Each number is 200 + 20 x the weight over its row's rms, rounded and kept within 0 to 999. Layers, rows and columns count from 0. The size before them is the row's rms in percent of the matrix's.

# k: layer 6 attention key, 256x256, rms 0.296, rows 5-17, columns 128-255
# q: layer 6 attention query, 256x256, rms 0.297, rows 6-17, columns 128-255
k5,089,206,217,197,177,201,213,212,243,200,183,240,176,203,209,180,213,191,194,207,212,186,225,212,203,223,223,219,204,183,186,193,180,236,209,185,156,215,175,241,197,193,197,227,186,191,224,245,173,211,213,209,204,188,170,166,190,192,158,184,209,190,163,204,208,189,217,189,211,197,187,189,218,187,205,230,214,219,208,216,191,211,206,170,179,192,241,222,216,182,162,211,187,204,188,195,220,232,153,201,161,191,197,185,211,173,195,200,200,214,172,202,182,191,187,194,210,224,184,211,215,185,191,196,206,211,181,199,200
q6,104,269,174,216,182,214,228,162,176,183,219,191,192,201,189,229,206,216,184,191,189,202,211,210,184,186,221,169,205,172,167,180,181,191,183,201,192,226,181,211,175,233,206,190,224,222,191,185,174,194,191,213,218,202,233,202,175,183,187,211,217,197,206,201,164,214,189,212,187,205,221,198,196,174,197,201,202,206,185,165,218,201,196,198,229,188,238,201,185,230,208,175,193,184,167,192,222,197,201,194,207,236,179,189,200,224,209,187,214,195,214,188,193,170,189,206,208,189,211,237,193,215,207,195,201,185,190,178,201
k6,094,226,199,177,190,192,149,207,184,185,204,147,209,212,200,209,204,237,214,195,185,200,247,213,186,201,175,213,215,179,189,181,231,217,208,188,192,182,198,193,196,196,188,187,199,245,215,187,224,216,230,165,215,219,208,209,211,197,193,172,221,220,213,179,189,191,192,206,219,202,216,164,196,218,206,183,208,179,167,201,210,222,207,188,199,172,213,205,173,206,200,137,210,204,224,208,234,209,213,213,236,201,219,208,241,223,209,181,207,206,223,207,257,206,202,184,177,177,200,242,216,223,188,208,169,183,195,205,211
q7,104,223,191,218,194,226,189,199,193,188,191,196,196,197,201,218,204,218,208,169,187,193,213,193,175,241,213,217,207,186,228,218,205,217,220,222,214,191,188,205,184,216,205,190,212,218,208,170,223,231,258,189,210,215,199,188,190,221,148,199,201,192,163,203,208,193,211,176,245,215,194,208,228,214,191,165,196,202,217,248,207,185,206,194,212,175,198,189,179,195,179,154,192,215,177,209,221,200,178,201,183,204,144,207,224,204,177,200,185,194,207,213,234,188,207,188,216,190,229,214,199,188,208,209,202,217,178,212,254
k7,106,183,188,165,198,214,206,188,201,207,238,202,207,204,189,230,178,229,235,180,204,173,210,188,207,181,207,189,230,173,187,198,210,210,205,222,179,221,177,182,237,204,218,231,221,199,176,197,210,188,211,177,214,197,182,173,191,198,174,218,183,198,206,192,213,210,218,210,177,222,211,213,197,195,182,178,162,243,195,187,195,232,190,179,198,180,190,226,162,219,210,152,224,185,203,247,194,245,180,178,219,222,213,206,215,231,191,192,212,207,207,205,159,182,207,199,196,215,222,214,235,213,211,215,207,213,169,192,260
q8,104,207,177,208,217,178,217,177,206,159,184,172,186,209,201,184,202,191,220,206,203,222,209,224,217,227,197,202,203,182,229,164,207,191,193,188,205,221,194,204,169,183,197,213,177,235,214,227,194,190,188,188,176,200,189,176,185,181,219,202,220,177,244,214,245,221,183,191,214,207,202,183,176,206,215,220,220,196,178,231,225,168,176,168,207,209,212,224,215,177,215,205,169,178,203,225,189,202,199,205,185,215,216,201,193,207,230,179,206,216,177,211,207,184,198,217,204,209,211,198,192,204,239,200,229,158,230,184,172
k8,090,223,223,198,166,232,228,217,215,219,194,195,204,191,202,200,176,189,176,167,191,240,192,231,206,212,179,208,188,194,180,188,244,225,218,199,197,222,185,223,191,220,210,221,206,219,219,212,212,209,164,202,200,231,190,216,181,251,159,191,180,210,212,203,221,206,168,209,218,186,187,197,219,180,186,203,191,207,226,219,225,198,197,214,167,176,224,215,215,201,197,190,189,181,175,230,208,177,199,199,180,193,201,181,211,227,216,214,201,172,197,189,167,209,206,193,243,193,198,202,210,188,212,192,236,208,181,161,174
q9,099,193,194,173,223,190,235,211,190,190,196,193,147,207,196,194,187,215,198,168,191,205,185,195,213,177,174,216,185,211,212,209,230,206,211,201,202,226,206,165,182,213,199,185,205,189,201,206,253,186,237,202,194,205,231,205,189,142,239,228,173,228,233,160,204,155,215,158,184,220,197,178,190,206,213,217,195,177,203,195,200,211,213,218,218,186,228,194,226,181,223,199,191,196,201,219,232,185,164,179,209,166,204,183,189,254,238,207,225,169,159,205,215,194,192,183,192,200,249,206,195,213,172,186,193,183,205,203,185
k9,090,185,218,196,193,221,190,222,170,147,194,253,174,177,201,196,209,156,223,187,172,211,187,201,226,212,180,223,172,208,237,175,187,151,215,200,211,202,173,231,195,192,195,207,221,174,211,214,205,211,190,186,195,203,205,224,179,160,203,209,182,184,214,187,216,207,228,180,206,198,169,154,183,216,187,198,191,179,206,231,242,181,193,210,176,181,208,223,207,171,223,219,209,176,171,190,198,182,162,177,195,184,184,239,176,212,196,199,198,200,204,222,207,214,213,209,187,186,211,201,231,178,191,188,225,193,180,167,191
q10,104,159,164,223,215,215,174,233,220,188,221,198,175,187,208,182,191,208,180,205,209,222,188,175,211,193,199,219,170,182,202,175,206,166,210,227,231,195,176,187,182,224,205,203,253,183,185,191,185,207,190,206,189,188,229,211,221,189,188,200,179,231,202,193,173,210,173,172,223,226,196,206,180,198,218,228,210,196,169,194,243,203,225,173,220,191,174,197,217,205,153,220,202,205,172,203,215,193,168,182,201,210,206,187,203,207,211,203,212,208,205,181,212,211,216,180,182,184,190,208,221,219,199,219,189,172,216,170,175
k10,091,198,214,188,189,197,189,196,182,175,204,228,202,176,203,218,202,188,241,196,198,197,211,208,196,169,204,174,221,177,200,211,222,202,183,164,212,209,182,205,192,220,193,228,206,183,199,231,194,186,249,186,206,183,171,221,187,220,178,200,167,192,247,227,200,206,182,209,201,204,174,152,209,206,234,206,191,194,183,203,210,199,201,166,193,187,197,221,183,210,210,189,178,171,195,180,198,170,180,153,200,232,212,217,163,188,206,166,216,202,171,217,223,183,184,194,140,208,241,229,204,191,228,211,202,215,210,255,214
q11,098,203,215,174,241,171,164,194,183,213,181,169,193,191,217,192,185,221,213,181,175,178,194,208,226,154,187,238,204,211,172,170,197,157,199,169,190,202,189,218,175,228,189,190,211,240,207,233,208,166,224,226,224,175,206,233,187,174,185,201,196,200,207,201,187,213,196,202,188,201,219,195,192,167,219,169,205,204,193,188,268,193,184,218,192,203,234,250,214,190,205,183,195,212,223,200,184,201,211,179,241,203,220,221,226,215,202,214,215,224,210,198,215,186,205,195,243,191,214,174,162,214,211,181,225,184,175,181,202
k11,099,206,212,172,214,201,180,228,187,204,197,204,183,222,195,206,191,191,217,163,178,173,203,205,175,165,180,225,214,153,177,197,212,183,195,168,192,224,203,209,192,232,198,177,198,195,206,191,192,207,168,201,204,238,184,194,211,190,214,206,209,223,178,228,206,196,192,196,187,212,244,240,208,201,227,181,174,206,181,210,213,161,206,164,215,231,220,207,170,233,174,200,240,223,205,229,210,203,234,244,221,172,206,206,210,191,187,212,212,185,206,198,191,198,201,199,216,170,184,208,194,191,151,184,203,181,151,177,209
q12,103,177,216,188,209,211,203,187,207,187,196,213,205,215,195,182,167,204,215,184,210,188,211,190,167,195,228,214,194,209,182,191,222,217,200,187,210,219,193,206,172,185,186,196,199,199,180,223,166,209,193,212,204,229,185,219,162,179,172,202,204,220,234,211,198,218,198,160,247,204,210,228,208,171,193,204,226,236,167,170,208,198,239,186,208,221,176,193,201,224,196,181,221,202,195,222,181,235,191,217,190,199,170,203,222,204,181,198,191,203,167,157,229,185,184,187,207,201,169,182,215,207,204,219,213,182,192,152,200
k12,096,198,211,187,208,210,180,212,194,204,186,180,215,171,217,182,228,207,201,227,201,231,209,218,175,212,180,197,207,168,191,221,184,166,194,229,155,184,263,197,208,193,208,184,211,218,206,189,237,184,244,215,175,216,208,224,219,178,216,216,187,191,205,196,197,254,213,198,181,193,198,186,217,201,217,182,224,186,187,172,232,210,183,204,183,197,166,194,212,223,214,194,195,213,224,221,225,204,236,223,229,225,183,173,212,226,176,204,190,208,207,200,223,175,185,213,205,211,187,186,206,202,229,200,218,185,173,195,217
q13,108,215,169,199,221,210,195,197,226,180,204,205,176,227,205,208,193,204,217,222,226,192,211,218,231,181,193,198,194,191,222,182,188,233,203,187,188,212,186,223,223,240,175,190,204,191,192,186,206,210,217,212,231,178,213,190,210,190,198,204,205,229,235,224,209,178,234,189,203,197,183,188,216,229,211,202,166,197,236,187,194,247,182,178,213,183,238,229,191,180,215,203,234,188,200,193,167,155,169,191,172,164,232,176,182,218,216,192,190,209,179,169,235,196,199,195,173,200,243,207,207,214,200,174,215,201,195,206,189
k13,109,200,202,207,226,202,184,183,219,200,194,188,169,196,199,218,166,232,192,208,223,185,235,197,200,212,201,213,193,224,201,184,202,208,199,208,226,229,198,178,244,201,197,197,203,218,188,199,179,248,194,198,200,195,191,194,169,217,191,189,234,232,175,168,210,187,242,194,223,233,201,221,223,205,200,169,180,231,200,225,179,212,180,190,226,197,202,206,159,180,229,177,198,205,202,187,192,186,190,203,184,219,202,210,166,216,232,182,214,216,184,191,179,211,192,202,209,194,250,199,200,207,220,215,200,214,170,200,196
q14,106,196,205,237,183,155,175,198,214,207,210,192,187,202,237,185,227,240,194,213,191,205,174,191,234,229,172,201,181,234,209,193,212,177,195,182,205,175,176,198,202,196,188,196,221,218,215,170,191,198,175,201,188,172,162,204,185,188,192,193,173,190,207,195,184,215,159,193,195,179,193,187,192,201,203,196,234,203,187,203,211,181,150,228,194,194,185,211,221,190,199,206,188,222,206,184,208,234,180,182,187,215,238,189,206,185,181,198,189,238,205,179,225,168,204,207,195,161,223,222,178,244,203,157,194,200,210,206,207
k14,084,191,184,168,247,209,201,225,223,220,194,195,176,230,205,235,207,212,207,200,194,193,203,174,195,226,202,172,219,193,210,184,217,174,212,185,215,189,180,209,181,221,214,177,182,211,187,148,197,240,197,230,166,187,197,216,177,187,187,195,196,186,180,197,212,169,193,176,222,204,186,189,173,174,195,195,214,203,198,188,184,199,187,198,198,196,212,190,208,226,185,191,171,190,199,184,211,176,193,219,181,186,215,199,162,226,201,190,210,198,164,206,201,200,153,183,211,171,202,212,194,214,233,179,214,189,172,220,184
q15,106,215,219,167,215,207,200,194,194,199,193,188,214,213,196,192,190,177,181,189,196,208,206,233,196,215,182,189,188,187,178,191,247,209,184,203,149,202,199,188,222,224,220,196,184,187,204,216,172,200,221,195,218,243,196,197,203,187,206,197,259,202,160,236,178,226,159,178,191,207,186,191,177,189,182,213,164,177,227,200,197,231,185,187,214,224,174,212,173,221,175,205,211,198,180,240,187,203,223,188,183,188,227,190,185,192,203,218,222,182,181,186,186,204,203,213,215,223,192,187,163,232,213,178,180,196,201,189,202
k15,089,215,200,203,219,220,208,195,219,197,185,202,224,203,180,205,174,197,173,190,205,200,215,231,201,212,218,200,192,202,200,198,230,208,195,186,226,166,208,179,181,190,210,203,217,222,223,182,222,231,203,206,225,216,222,226,194,213,205,266,199,172,195,215,207,205,164,204,186,169,172,202,186,220,166,175,202,163,210,232,208,186,215,246,185,246,178,198,238,207,203,192,176,172,202,233,188,228,210,223,199,203,182,194,207,215,203,222,207,222,210,133,195,218,210,183,210,223,197,204,164,194,190,192,200,191,215,224,179
q16,105,227,177,163,212,214,182,192,156,225,200,176,238,151,215,187,165,194,158,211,177,195,227,212,259,173,208,180,204,194,185,216,232,186,195,196,195,204,221,186,202,210,215,181,204,200,193,197,206,178,227,210,172,199,216,216,200,185,215,171,228,193,221,188,187,225,214,199,217,220,200,183,210,212,195,203,198,190,175,186,188,199,226,221,210,232,206,208,202,226,220,171,194,183,216,212,184,217,209,198,165,194,191,220,228,193,179,206,192,174,219,192,216,209,191,236,173,228,169,217,217,220,207,219,155,200,181,227,205
k16,100,175,215,180,237,203,197,206,171,215,230,193,212,173,197,221,243,198,143,205,243,205,246,207,169,206,200,193,194,213,212,164,212,165,232,171,186,203,192,213,194,192,196,195,200,205,207,171,210,177,180,188,193,216,207,221,185,203,197,190,190,201,197,199,184,197,196,179,171,203,197,209,197,189,186,210,172,174,193,163,187,214,207,222,241,206,205,183,223,211,220,186,182,185,194,196,228,187,203,198,211,169,176,188,221,180,208,216,227,180,198,186,207,187,196,200,202,195,183,198,203,186,234,244,182,173,241,224,191
q17,100,197,220,175,204,220,232,199,225,189,206,189,188,220,174,166,189,188,231,211,239,193,178,198,202,221,214,250,199,217,195,206,216,175,209,183,178,217,198,178,194,164,193,172,195,190,158,181,237,173,223,176,210,194,214,208,191,234,224,189,172,200,234,221,174,158,189,170,211,169,220,196,198,242,210,183,216,199,191,236,194,192,195,175,180,175,185,205,255,211,203,194,205,173,198,182,211,173,201,217,208,188,190,193,177,223,230,211,182,220,173,194,189,225,210,213,211,206,212,195,186,171,200,188,235,187,194,168,167
k17,103,181,197,190,146,236,194,200,209,176,183,200,187,245,214,160,224,181,194,159,171,182,186,199,183,217,203,197,182,208,206,196,202,198,225,188,163,200,208,227,217,190,176,207,208,174,178,208,228,212,185,196,202,181,193,194,180,219,195,220,217,188,198,209,189,232,208,182,210,136,182,197,200,210,189,218,211,234,183,226,158,195,226,183,173,200,236,180,213,202,206,211,189,172,170,187,196,181,178,198,203,193,207,197,155,170,183,199,195,201,207,171,198,239,226,194,236,215,186,221,198,195,207,187,181,200,222,176,221